Part of a small language model's weights: 2.3M parameters, RMSNorm before each block.
Each number is 500 + 25 x the weight over the matrix's rms, rounded and kept within 0 to 999. Layers, rows and columns count from 0. Numbers have three digits each.

# down: layer 4 MLP down (transposed), 512x128, rms 0.137, rows 101-125, columns 0-127
# up: layer 4 MLP up, 512x128, rms 0.151, rows 102-125, columns 0-127
down101:501479479481510506453455486496455516472453489498520512474473515511488519493505530535540495507485530494520467520510488511446513518514478521478504468531492501507488520525480505504530525512491466476495489503529489488480510500473489519541446492482511520519473530493524468471520538524452467531473500527483496477511504524475502536525531526493492544451461522480478516485477513460479460422535
up102:486490500474516539478548499481496519491466510489473527493509513531489522503493474510501559489454473524491505545497514540469520476488509479552521538450472546494482479498461516499478515513491508497505487489490444524457441509515475519516499545485540491474514484505483496553467479528499516518495510476515493484500446538534483501517451489546459487526497527473486529531460489475510481520518
down102:534518578522482504476519501436488479509460517525527518499493516474514527498504450529480507523530526490524526524533478432461458492515498496524461503477534463528503501536489493516488505527488511495506523495545528495542520494498523515493526506476526488520493503495481502535451528507543559461485458493481493476523491446454496474499505453478487533519514464480532504525501490529492476486494
up103:502487502422501517501502511494492454536521474477498494467520483523487510482525526501465483446536564499466526496481493510520474481494510535501513485515468458528509433525527523494480506519526534536514517498456505549513478516486479525516490470482494528527558504461563521520474458491496513492481487475512472495480486551482486491453482491511483482530531489513504508411512535518518494486463
down103:462503510514516485496507488526544492507547495475489496494479473503516510503508500492517479506513434559480517514496524515493515485456490531523501479512525453491472506544450504523484493554507518461504496509550462529482496527493512474511502533533520476507437463476512518511503501506484439527545472520477501502510485468504524454456490467490531469491507459545480523486514478509448487500496
up104:504529484509478501456492487446501491527517508502471491486553503546471500525468504485516493498560510483481475510509514496451464485521463513515471501495511500510512519533503525500517464482528420498507497476504475506459503502481438529514460493510506491531521542489499506522492472538490469518521523539511526463515491504498483514514549490473517507504475518505503494470505483522446490465508
down104:461489503535532504517558533502503515513452527474521514498489550477538504510532488523505500478456499499502508526508494482489504519511480499473505511485549523497499513476538471506527507456515517526493510520498528478506530479464482476512505500525488478500500482500484498486538505472492565515477480503500489531496530529534503510520475503505500514487504522502544525496462502458512499487488
up105:512486512453533486457520491471484479523529514518509501508495488523476494545522454526523488447505498481495504537473486455486486502508425524493553510523483497503525552538478527477491461451535496495490471488500461476502490498481500501541463493479505467510535498493487496488485514495486456511483473477497491478519508522512520500474506446459495486497521513493482513503538537463485495500527
down105:472500503526458502493470523518465482476516503556495454514433495497522455545461494521518516506453514520453486529501511532492498513459495453506486498505482532525509526471477494540518516529537471522502495540526532469499474500496495510484501494502484483532457487488489538473493487536468503482537489513478492492525538487481506488558534524517502500501525501479497533516495483532475476486476
up106:550488475521524483490518503505450484437523466514457486528533507494522480518489471502479518516539528523484454503539562493507490488531504476500513484516490530543443489480516463526500518513509480527509537462515492483463518509535495499515466478525510462505487481525499485479500508510502530493478544516514521483501472481502528494486493524465477530528508484526508543474474468513489442536522
down106:461480487495467516446498503525523466534522536467510468485528474527526471544502535515490464502488511502526510455522494553488465506454495481512508518464487496501535491506537496480502476474503460490484482508509543516504495501476517511524504454520530458492507499486506530509515539508527520493502443498457451539464521493494471478461490510532528494453498548497434503496481515510542500474463
up107:519471505523474494533499502491514496529469436527526474499518480506476500492462490508457455520461474490484474459505511482514505518525480460512501477514483528479472541481519445455471464477477516497510470487431507499523496496547486506482488491492516463534511519475451530481496497518520537513527508506526474495486505498483508526487524471501494514496519517464461495495531462470496478498486
down107:492503519502539520473505469464483546465524504470471479457503525530502507517500518512517536515509482515535515523473483477454550528523498539481502537468476479480520543507537556468504493456497463516528463480444493510502515514480456499485468500443499504518454461486536466526544549501512523485531482464512494495503507487499484501520455546496485516471533492468473493488484486528479454447501
up108:532495494531487518524512457532488489504514500473507459459496531509493512488484503511487485517467533490494513509523498505509534538500529487536512483522500454474497468491455481478515513512525462485492499499489489520525467481459558536487491496514548509482509523503498503523514470483497487526504549508512553492531515516471481523498501508520502511491460507462505497501511555528471529498481
down108:530512524507473462508521506450490547497540505497491502488494507465515508511508499518496485505480487532508452497527487482479500488542508517481505555523491482468521507450525511508530517492490456520522458516507524487474521498534525488467464506480529486489469525510491506489492483498515511505499471537470462514481483484514536514490494475502495510481522505524542554509489510506508517477514
up109:453499521556527495492508513544513507466514471507515513506509504499477514441507522466517515506522472519495483451527511529530498504530518495503541462508502517502498488512481550525491523509486488514495501488482477444481479483510526522562488502518486546473504471525490547484480486510484525502518504508533518517524469520504477453499491525480474475472498462519499484486532510521487447507516
down109:532488445515539542512504422493554485466508519478477508495498469505500507475495520531489518486489494519488487495486500481514504494527460509524529511481520513516562508520487463472486517519503518486561513495510537529524450470480470494525486514519467528468506522512490537479497511526500504491563512514521542506477544500476499448511495481472510459506468482495496450484532480524502506481506
up110:548517510466507508524533476480470530521512509482484518556496484504480468497457478540481507532469522557482491485548521507506494496482490523455505491519548517505510506442525468510509479503513492535502477474487466516496483439474499454492520506506517465485470489496525482556470553521493516531486494492517513494511502527450464511539504497460510477510509499500503530493490493508477476441480
down110:485504504492526458510499499511495498523509519496500477503450499506482555494470531441492518481472501481460467493480513472497487480495540501452478507508518494506497496445517518527523510492480527517524474524481511511537497548543490506524552509512477496527537502502445497535499505490513504509515485493507484551485498536535514453521509502521514496498472461461475520518530514467476470494511
up111:510506561522424486486516506508491530524529462486486470556525495511541485503482475486454452499522530510536481513488498485486505482527534449521481533529477529491455513536507471510511516471497522530517521547511521482524528479503541495500497501478574511508533540507515494489459490505524484481523464494479516469491482463505505486510457500517510497496452532483484507535485466533507439467483
down111:499521518505541530533489521502502456511477521496518522470474491421506505507533442537548504504473485478464470454474514480516473490525478552466518477487490508509526533525480531461488511535507508480488512534496508522505460523502484503485477517470439491496442524464516495533516481530481531491506505479487488504500512507461477498512489503525505491490496485475546502480533546484490480553489
up112:503505522455492495499504470505507490484514481499507514492478502451493513518525525514537509486477484528530450526475470559473483459508526496482542486519541525502508496461485505511482536463552534503493501482473501479483479477497510520523478520491489470502504522499537491513506504515530498480498514477485529491482533481514505498473474467509516517511501507481499517533502487518506484470475
down112:512508501484451486503505501524476512552498548469520519494507478510476488469459467506485480478543510513509521505544521498541471512480466491488516488541494488532505502531500463491508497489520483509534492480511500526447535504513485516476500474482464527529511527473510493546484482500510478519463505503489527552473479464494487526505501494500511452502496465502515496473505503459516514532559
up113:496496497491495469469530522467502525475536471477501532537475484513493498493511541485459506508478528483500481468463511498512521468469475466494484482476463512489473565475480489542486511502518508510540535541499509502502449523455481552523484532510507442482503501489509528509488517554435509465473500440501490549512502543498476479502504476523529498545516491528515522524494486515502523492467
down113:494510494525511447500509476490446521551474471501489457507527514512497495469498503555536497491520510465486470432494518473521496478498522459465540511523551462543519498522539483490506502492501483506503463504554510510519483477435496502515527501485501496489482502516510448510520485494496537497517518512498464501516519541479529515539480534551535499460534516489528474527501492476464459494565
up114:527516482490465515491498481494519494516549514500510453508464501525489530491488498506480494443462489490501496515520507520447505485484514542456509511472472504502462467514492513500470521488526518476461454511519517476485479496501487515451482539522475453530523474501465477514496511573513546454471493520492533505503540508525512464485526553482526540496437527500521519501527485464524505536502
down114:514527472462544469483500527463489479558490548516506539500502513491492536512510515488469488500466546517514500460481485470463531521463472492490459458514480511529491477473530497516543496505506465480470466517507458490498485516513474513545494494515537546494493541467460547513455477505488509526485482498486531495511507501474481523495445507510551516517473476534496530416496482478489512498537
up115:485518544477486451489534505495497554491488509503474468501494472562444560506509506472495498514503450457477501475586497510574546529521509541464544495502455523552477502520493532446520480494531497467508487526524521527505514494500459489474422509535490521492516512513500521502518529509536488497515511502488532491472506467505531507454508510501543484487522501466484483453508530468493457450507
down115:477477524514536486525500511494500490507463456496444502484516516499458473506515464515551507576525483483489523544506540480501525487497436516494497502463471509505501530557468526474539481495501498520506461478470510508542502527480513506536520492502434500516472489513544552492473514445524449471499497516509474510568472515521527509545461486515519509498480498492507545534472534474475487575488
up116:496481511528492503469488488495517514503501474490492500502473496497499501504521509491500499483510511535513500516515518497503494504492497497519501508478521509494485505489490474485529506512513510496492496522530520495487507511516504487510502511525516501512513491481509488471509492501480484462510483508494494455476488512526507504489510500491505467472486511514455505513520501521473487488492
down116:511535501468510493534508508498469522506493496516500499505500494499516508485512511513509495508499494501525528497479484510478488466493512491490513490518496489509504479496522503496469493477491487516491496484489490494490487482499474523496523483504493483499488487493483508505505503509494523554476522497525497520499503500492521497498515508469504503514523479506540498492476500488525510497487
up117:521507498486500480472486482504508502496521488542504446461496482495482464497491512523509488554519528521458486542473483501490522486515531508562493502475472493480488500534485514491486531505510494488489475505496531520523516469545541498477511503499531526502497532509515482499455483492521542470515512498499509464511524464525479485495477489485519508523572502483487508480550497493493545501467
down117:472495525507463501506487477489474512472508502503534483486525543467532533447487461484464542495504509525467503522514471516526498484507540546523500459484497491501529509523522485492479474493464518486457506546507538514467498544491482482534466500524495464506534501493512508513520503463501483469490495488486495514495479513489541514508492507464466515491519533494565497491457499524531501482505
up118:500525564505491492449495478492521472476517506501560473469508483511522525485491471507485481534502492531528512503493459516470518520500507516503519517526528493481524507507535501462480500470504493504500517509490507497490503496493528519467479531527542528482558502529499443486482498470497498484531513495492531485548549512467525509522514518476484511504516465516501474497517512520529527479472
down118:488498509531517487517479489485482476497510457490499501435498520467465521479459503503488512524491479482492486489520510527514527520558514510527474500490503499503533499502470481479528481487442507509528483501492495488470450507467486474505509547515476507491519572504518560530488458507469495526467519527478473499514492516446531491473521486494516516518487489487509492495506528509502515470526
up119:495493545503462454491528467509501492476514497499542526507538492518504510496499495547480484484502519498520487514472519473499496467492490502479495495476491499482504509528520498498460465464549509487513508527484462501475524496478512489521479492507502495473498511518503499509495532501483546492518510501487501467509505504486520529459496484500503494505483467537496480492502486511529525461547
down119:503493482516531558494489516526484487504509537537494501486503506438489505494527499483496540535478523489479517504502497508515509500492513489525518479561511472507506499509444495508526521545507499496450508516489533451489500514481506509489520492520526513484487513514459514472464525510471474502490487485471491498484493501494474483510514529497498503499541525482505498503502506493489475521434
up120:500541500488490494460516509515497494505503508486531523565491525515504490516533508507513496509478509536515494504523465517516512526505538463520487498514508471500497452547497468478485479476536478497453504496500486518506467485492495479526531499472513513517502466529464468493469529442468502476503473528492534497527477489498529499513519496498523516527486494491473534504521507495492458461546
down120:518487506531503465509431523519463509511482508510515528518492532517493485470479469523487515511509512489493516488500478496517506505527484493540500447488537513502514518521539534531556542504514516493481530496493460518497510539494510502445517493512488459503503485443482507509513466476483531547492515516493491510488465522549493506484501459536499518483480444489549469471511502533489480508528
up121:516535481532542494487513530497486494453510527485519493502484519541492523486488536529505509486514492501486478476486514512523538473486517502488490519494501500520484559450575524520484548517496523487483483526518513515478472557521492469552524554497490535461535510527460485486511518474538493477516506497492535486541483530505474462509549518528488474485520532460473523499492508513525526557481
down121:544491478491516522500539500504467492472519514492488501491492494487507485461497494485474520502526539464514462501497482523520463474461569490532508548508479482519513500522499583495517482492528506461512538511488573514473476560493501504471476445539567534482526511509509504496504503470482462504519500509509486468466468459529513510510520517480493485472538512521493467545527452484504484478467
up122:501500519487506494482557500443527514507450501490517501479513495509485496472531489489488492538530511474509486474538476463473479499516486447464481529493517503494501500534519513492474505526470489523484544487498500523512521515482514476534476480502488458499515487493505449537464517529517521477482479500515503491496504531470507522530491518459491496515531443546512514461521527477496497478465
down122:500494525467460521525494512503512531507464478473480504494488526476518519476488555502480533527492481480520513501518490496463514521492482517467479464515482523435508500518477521489448528462499490493525511466574492464507529462493506484479525536507486497512510525493516497491506511484504476529500531511533526467472504496519545494509515515494519498502525531502542493477444464512458545512496
up123:453486461501488502484513417459515490497516435536478491511482530511493505476526525537489529520538512488488457478520502490519467512537511513514511523452454484522510476479526537505505466504508506500492483508517461506462499517518469496499511553495492461547459497508477480475507507497501525475537488559489501517543514537512554477500514562498523506536489499517471501532482470521504508548496
down123:499508536530512494538482511439476517531544465536505438501514464485502514480530515529433533546586490466495517520512503492530511463528499501505464498488498474510500499505518499550499510489495506493467506495490491476533479567513473532493475542487467532536480508497489465467493515460508497517504518482484544490488495514507499498536452463486448484488490475505503522474490476479530488510514
up124:528515507533509520476503498517509500468502490508511478475545487483485502484496485460528500452512508499494512491462480506531511496468492471471489498522544536524493504529476475546472552504483503509494487527534557539485405474452518480473505463491515466539483493517551459500505509530477495492505505516524487518514500497509501473471502505495487500510477551516488457513505479454461503475509
down124:519498492506477489480480503483479518468531524510512486477473485509525496510500504537477495526509469470516522503467492509522480501471513477487508515534554476523499496523529553497513464481481500516506534511526483520497557487507499508476471543522496483505510536514498555471442536476531485522483470507488507470458449464524512518537501529512518496480515487501497503535523475500501531521472
up125:533500500513525499480522503501501488486537494490524458523470536527499520506502489503468515465497469498482468493471516528501521497476469468520477512529536481484545506511512492508476488509488491505536472529543509486497512505446500518526497508508528508483515476491485462475533472483491517496536479487537510531530509537490505511498514459455521474546462542499450463500505488488539501492501
down125:486482504529521519501459515500490525495476549511474499478529472506482480497460489506528500504485502495470524473514511563500477546453514511525516472534516499520512520458502528498508492489481507514505516481499516539525519549497514475540482499497504518487486484502486526465522475484480504509502462540449515521504511517450539503447523539482478490531529493518535496498496516513495493505522